python train.py --n_layer=11 --d_model=256 --n_head=2 --n_kv_head=1 --head_dim=128 --d_mlp=1024 --vocab_size=2048 --activation="swiglu" --norm="rmsnorm" --norm_place="pre" --norm_eps=1e-05 --positions="rope" --rope_base=10000.0 --rope_fraction=1.0 --qk_norm=false --attn_scale=0.0884 --bias="qkv" --tie_embeddings=true --parallel_block=false --init="orth" --init_std_qkv=0.03 --init_std_o=0.0 --init_std_up=0.03 --init_std_down=0.0 --optimizer="adamw" --lr=0.00127 --beta1=0.9 --beta2=0.98 --weight_decay=0.1 --lr_head=0.00516 --grad_clip=1.0 --warmup_steps=257 --schedule="wsd" --decay_fraction=1.0 --decay_shape="linear" --final_lr_fraction=0.0 --batch_tokens=65536 --seq_len=512 --doc_mask=true --train_tokens=397100000 --steps=6060 --dataset="wikipedia_en"
Each number is 128 + 32 x the weight over the matrix's rms, rounded and kept within 0 to 255. Layers, rows and columns count from 0.

# layer 4 MLP up, 1024x256, rms 0.054, rows 571-574, columns 0-255
[[134 160 120  96  84 105 163  79 135 141 121  55  57  86 126 134 229 125  76 149 101 143 137 168 164 142 139 129 160 112 161 138 136  93 132  57 128 145 118  60 135 133  88 111 146 102 121  88 165 157 120 124 133 109 136 127 114  98 133 138 121 118 155 161 159 169 162 102 163 122  51  93 154 146 122  97 181 173 161  74 107 173 169  79  96 114  41 134 161  76 136 164 141 112 128 144 136 129 137 118 136 135 113 165 189 184 124  67 178 187 177 118 146 151 109 130 155 155 127  74 141  50 133 119 181  99 152 116 109 182 141 136 102 133 133  75 120 143 166 104 126 143 117 152  87  85 122  89  72 148  85 173  78 125 122  98 104 146 108 153 183 131 105 101 133 182 125 149 140  71 163  55 124  98 112 176 191  81 195 127  84 101 113 151 114 144 153 129 137 118 128 126 167  87 150 113 124 134 173 126 145  84 116 115 111 121 155 169 124 107 114 184  81  90 121 139 159 138 169 146 124 118 138 106 116  87 102 127 146 108 121 160 127 171 131 162  82  83 145 130  90 105 184 117 119  92  82 127  86 135 116 124  72 126 121 117]
 [ 72 158 154 134  83 118 168  92  87 143 106 140  74  88 106 170  83 108  76 122  99  52  88 108 130 132  93 114 126 121 105 181 133 148 161 174 176 116 163 115 126 174 109 153 158  98 132 160 121 125 148 117 106 135 105 124 135 112  56 172 113  81 113 109 125 147 115 142  91  82 174 108 127 176  75 131 104 118 101 117 116 111  98 141 147  73 159 109 159 178  74 111 132 119 112 140 168 137 140 170 184 137  87 167  84  35 167 175 150 157 136  96 179 165 121 111 115 124 145 103 104  90 232 201 131 109 102 125  99 169  78 105  92 155 127 141 140 174 140 132 165 124 141 168 175 172 182 174 161  64 147 112 130 120 155 114 173  81 106  90 122 126  90 159 110 158 131 144 137 157 101 106 170 157 123 127 150  85 105 124 126 112 171  76 104  94 130 134  90 181 154 142 154 109 119 135 147 177 117 168 192 128 121  66 156 121 102 143 118 123  72 135 196 104 166  67 141 220 100 125 127 143  78 164  97 156 122 103 154 187 125 174 113  97 130 129 131 112 147  49 135  95 138 146 131 139 126 172  75 171 127 102  61 129 135 106]
 [121 106 150 105  98 119  61 119 115  92 135  99 143 145  74 122 204 129  98 131 112 123 137 146  74 144 113  68  95 104 102 156 117 132 117 125 137  87  97 195 123 128 237 128 129 107 124 172  99 150  89 125  68 145 142 152 208 126 150  69 107 149 118 171 110 154 156 170 171 140 167 114 160 169  67 114 116 110 143 179 115  48 161 135  42  40  73  88  96 117 181 106 139 134 146 141  93 106  79 160 135 111 152 121 112 149 137 150 142 106 172  92  84 125  67 107 123 122 120 108  85 197  94 126 105 152 135 101 106 180 138 156 147 142 139 115 133 113 175 122  97 147 120 117 166 171 141  95 109 129 151  79 140 133 105 119 129 171 115  73 164  93 158 122 120  96 123 203 149 176 116 146 155 103 185  97  98  91 150  94  98  86 120 114 164 107 110 175 123 122 119 149  96 104 130 174 127 193 142 115  95 131 145 100 139 114 101  90  80 115 154 100 101  86 102 140 175 171 188 164 113 163  95  82 137 148 115  82 130 101 188 152 128  90 122 109 151 125  86  94 143 103 120 147 166 201 147 134 143 141  97 155 130 159 171  61]
 [135 116  74 129 142 151  68 152 138 139 108 129  81 146 125 103  85 150  93 143 150 189 112  95 138 103 111  79 122  56 169  90 106  74 155  87 142 120 139 109 146 114 163 116 154  76 167 154 181  73  93 103 135 129 138 117 127  82 154 132 152 116 150  80 129 123 122 107  79  78 134 168 150 173 167  89 143  91 144 129 122 116  95 185  86 139 128 173 156 126  57 127 126 105 216  79 186 163  78 185 167  97 211 171 149 129 125  72 137 152 167 116 116 121  87 131 113  85 180 131 154  84 146 152 132 106 167  85 111  77 121 116 111 113 119 103 108 172 177  69 126 181 118 158  67 131 160 128 177 148 163 109 121 134 130 133 110 143 111 107 141 110  94 102 143  87 142 213 113 168 100 142 105  98 124 123 149 113  82 153 168 211 137 140 164 151  75  57  91 159 122 124 163  49 161 173 144 154 111 159 196 167 174 153  90 142  72 134 106 110  84 141 119  98 118  92 150  86 138 100  98 138 108 233  95 128 145 113 109 150 120 197  79 141 131 160 142 124 102 146 142 165 165 123 114 131 124 121 166  94 140 107 164 103  84 110]]
# layer 4 MLP down (transposed), 1024x256, rms 0.0465, rows 571-574, columns 0-255
[[ 82 172 157 138 113 144 113 121 136 127 194 160  90 127 107 120 175  82 191  93 124 151 139 128 151 140 168 137 126 151 165 143 115  84 142  82 154 152 129 130 154  92 179 125 154 100 136  71 118 110 132 163 142  65 132 111 127 129 153 151  98 144  89 147 117 159 109  78 130 131 147 157 168 118 189 142  80  88 184  66 164 132 109 153 145 100 125 102 101 119 115 140 127 133  97 129 148 153 117 107 166 123 164 150 127  74 170  83 100 112 141 164 134  70 107 163  94  74 135 148 125 114 105  87 128 112 102  87 106  97 116 113  73 107 112 156 157 171 126 146 152 131 173 104 157  87 123  83 153 127 143  96 179 162 109 213 110  97 116 206 112 125 176 187 136 139 140 120 111 165 119 156  85  80 116 108  49 120 102 164 159 147 143 122 125 143 122 138 121 147 135 106 170 136 104 136 129 123 109  90 156 141 105 140 117 107  63  54  84  94 123  79 154 125 136 192  70 150 150  99  78 149 102 140 125 186 189 126 188  88 165 155  53  86 179 133  67 146 106 120 142  82  94 141  88 209 114 137 165 176  94  98 145  75 145 132]
 [184 131 138 140  87 153  80 171  91 152 111  85 193  49  86 143 137 101 136  61 169  76 124 160 146 130 154 110 106 174 179 157  85 141 123 134 103 195 111 137 130 119 150 183 115  90 123  28 129 126 119 116 139 110 147 157  57 106 140 116 156 122 110 109  91 113  80 108 142 102 116  73 102 168 104 174 160 118 191 103 139 188 103 130 108 112 160 107  82 160 111 119 159 164 190 148  78  72 165  90 165 130 166 114 179  80  76 117 152 130 128 147  81 148 115 122 125 148 166 139  90 118 183 160 137 140 152 159 177  73  98 113 108 123  87 150 151  74 196  66 118 116  49 101 138 123 170 166 146 144 127 125 116 128 134 144 114 116  69 133 137 128 130  90 135 169  69 119 106 174 130 106  59 162  72 140  97  60 174 125 100 114  96  78 112 117 149  98 153 102 144 119 140 131  84 124 105 131  93 130  69 104 118 160 139 115  72 110  89 166 176 115 113 140 121 117 130 115 191 172 103 146 114 132  36 160 139  88 129 130 186 136 113 123 153 134 111 122 132  72 176 107 123 122  87 170 128 182 151 124 145 109 121 130 122 119]
 [118 160 116 212 179 144 112  74 120 120 135  77 111 103 129  88 229 177  91 129 164 131 119 152 109 134 127 112  85 164 139 121 168 148 106 125 110 176 125 120 161 173 111 111 138 100 127 127 150 115 140 124 118 133 148  91 144 153 146 120  91 147  99 147 142 157 150 165 157 139 148  47 156 165  69 126 117 192 141 147 148 127 176  92 119 109 130 148  94 105 151 103 101  99 161 100  68  98  77 150 100 154  79 143 116 206 112 187  93 167 185 142  90 115 149 147 168  46  93  72 120 132  84  59  54 115 105 146 105 160 130 111 107 163 154 103 146 122  80  95 116 143 164  77  65 124 104 117 118 150 128  56 123 144  66  76  59 194 133  67 123 119 116 135 133 167 155  96 126 107 136 108 141 140 116 104 162 181 117 149 214 120 100 156 117 151 151 141 128 152 142 182 113 217 128 172 117  86 120  94 166  90 151 136 100 109 138 106 145  78 101 113 110  75 135 155 119  97 143 138 115 153 135 127 130 156 135 111 132 157 172 173  96 193 130 142  91 180  87 110 129 120  83 150 118  98 165  96 114 141 115 148 108 147 147 112]
 [113 131 113 114 104 197 105 175 161 107 176 106 121 115 141 137  93  94 138 129 109 129  78 116 106 178 124  82 189 133  75  94 126 142 105 133 125 100 148  89 170  84 122 154 167  97 113 159 181 133 108  99  96 153  78 144 105 131 120 137 121 169 144 176  76 125 170 164 127 139 116  56 180 139  73 116 160 172 128  75 164 132 120 112 180 121  71  78 108 140 189 110 132 151 160 100  75 124  88  94  94 132  91 102  95 115 118 124  75 125 109  82 161 139 138 129 121 126 101 107 180 114 107  94 162 153  53 157 151 117  65 112 127 103 149 195 142 115 143 161 146 186 109  97 117  97 148 123 167 126 133 197 184  96 154 141 125 215  94 156  69 115  90 113 169 112 144 133  91 194 140 153  51 122 135 165 144 150 106 190 104 116 147  20 180 131 106 138 106 128 150 126 212 101 115  79 168  68 130 101 117 139 146 127 160 155 107 149 196 109 154  80 101 180 122  97 104 107 139 143  68 169 123 100 120 177  74 121 131 126 144 193  83 108 122 161 122  72 155 152 131 209 140  59 149 145  75 150 134  96 117 158 156 147 104 149]]
# layer 4 MLP gate, 1024x256, rms 0.0564, rows 572-575, columns 0-255
[[138  54  91 137  98 151 118 128 147 161  94 113 147 108 133 135  81  83 130  68  90 158 144 160 109 177 152 162 187 140 109 132  99 134 102 113 153  97  40 107 110 112 174 183 192  82 126 139  69 132 141 197  65  94 118  82  75 115 100  80  88  71 125 147 138 111  74  94 178 132 121 182  96 198 127 151  97 106 133 169 220 112  40 161 182  91 176 125  82 131  87  74 108 119 124 124 134  86 171  86 148 101 100 163 177 137  69 209 100 141 139 164 127 181 196 128 123 174 172 119 146 148 101 168 113 153  62 133 120 131 179 158 119 110  58 118 113  95 140 143 133 115 132 109 139 134  92  66 147 145 144 107 153 137 106  73 155 132 120 145 153  84 128  89 159 125 139 112 160 128  71 139 101 126 143 123 129  83  98 101 159 143  87  98 185 139 129 132 101 136 139  65  84  83 151 130 103 123 169 127  60 103 110 134 102  93  84 178 109 106 120 119 161 153 100  85 133 106 109 176 113 143 146 133  75 164  99 123 149 190 114 101 163 127 104 124 130 155 114 124 143 101 131 153 102 120  83 135 167 180  80  52  93 129 145  95]
 [ 66 102  97 217 186 147 127 114 104 156 132 130 126 136 102 118 127  92 105  79 102 152 164 164 151 148 141  75  83 127 132 165 162 103  94 133 133  93 131  83  82 146 185  99 155 136  99 149 110  98  66 168 138  61 139 122 155 139 213 141 132 162 158 153 116 148 101 152 128 103 128  64 208  82  83  81 111 149 169 119 159 112  73 118 180 128 163 166   8 178  94 168 110 105 117 141 124  64 105 149 134 150  92 114 124  68 128 130 173 137 150 138 199 146 162 200 147 128 120 145  85  87 121 123  73 147 121 176 116 129 132 156  89 147 128 153 170 126 114 112 114 133 130 102 120 118 159 114 141  68 127  78 101 143 134 156 117 125  87 122 133 165 130 139 136 116 148 163 149  65 137 142 136 152  91 148 172 143 131 135  64 144 102 102 135 104  98 106 123 181 189 127 103  82 106  81 107 106 104 135 105 124 104 159 120 131  97 142 131  91 119 101 148 113  80 170 115 128  87 183 111 130 132 151 126 128 129 134 120 101 158 164 134  33  99 150 162  68 135 148 164  91 148 171 102 113 202 100 118 116 137 140 112 133 129  96]
 [128 152  72 184 155 120 161 134 142 108  99 151 117 136 178 143 112  78 172 153 121 132 145 129 132 171 110 140  99 131  88 114 122 128 163 110 145 146 136 166  88 130 123 108 157 113 170 124 132 119 150 123  98 145 119 109 182 125 148 141 130 182 183 138 155 124 159  91 115 133 106 102  74 144  87 131  94 129 152  83 170 163  66  78 172 109 154 163 176 118 132  87 113 110 121 117  98 101 163 211 132 114 109 176 192 106 108 163 140 132 121 185 123 126  49  66 127 167 118  99 138 139 124 108  73 181  82 128 136  53 112 160 111  53 156 135 196 213 110 105 166  47 168  88 120 135  79  42 121  89 116 173 167  62 163  59 115 151 100 183 140 102 139  47 100 129  72  56  99 200  92 124 147 129 149 125  54 152  66 132 164 141 167 146 155 156 130 142 129 167 132 123 140 131 123 115 147  95 131 135 175 187  81  47 116  98 144  88  95 190  50 133 125 178  55 163  83 107  67 106 199 125 132 110 158 107 172 147 158 179 150 128  71 115 114 139 170 140 147 128 149 163  90 124 149 146 143  58  98 152  57  72 186 127  77 161]
 [108 138 169 194 146 125 141 142  78 132 157 101 137 139 129 128 154 153 103 126  92 143 102  86 152 107 204 114 126 122 150 165 126 121  67 138 137 126  64 124 127  98 131 162 139 126  98  84  77  54 122  99 156 115 158 108 159 136 181 141 159 127  95  72  99 152  71 124 136 108 148 108 165  91 170  80 105 116 129  96 111 129 129 172 100 161 139 151 135 165 112  69 126 101 129 172 115 151  82  97  86 104  96 172 119 125 117 103 149 124  87 138 116 148 161 100  97 122 122 140 128 157 232 129 103 151  42 158  92 109 136 169 169 136 116 114 127 127 120 140 110  94 133  64 138 175 169 170 177 119  78 117 138  85 119 113 124 139 158 125  83 147  94 226 135 138 130 145 149  98  94  94 128 100 136 125 135 111 146 167  73 140 128 191 183 113 107 151 163  99 186 181 116 214 105 128 183 100 151 131 101 216  97  87 129  57 104 109  93 118 134 116 124 195 108  94 169 125 147 138 114 107 130 170 109  95 151  98 118  58 135 117 161 135 160 147 139  81 140 134  74 137  84 139  61 150  98 119 147 127  82  59 112 140 112 103]]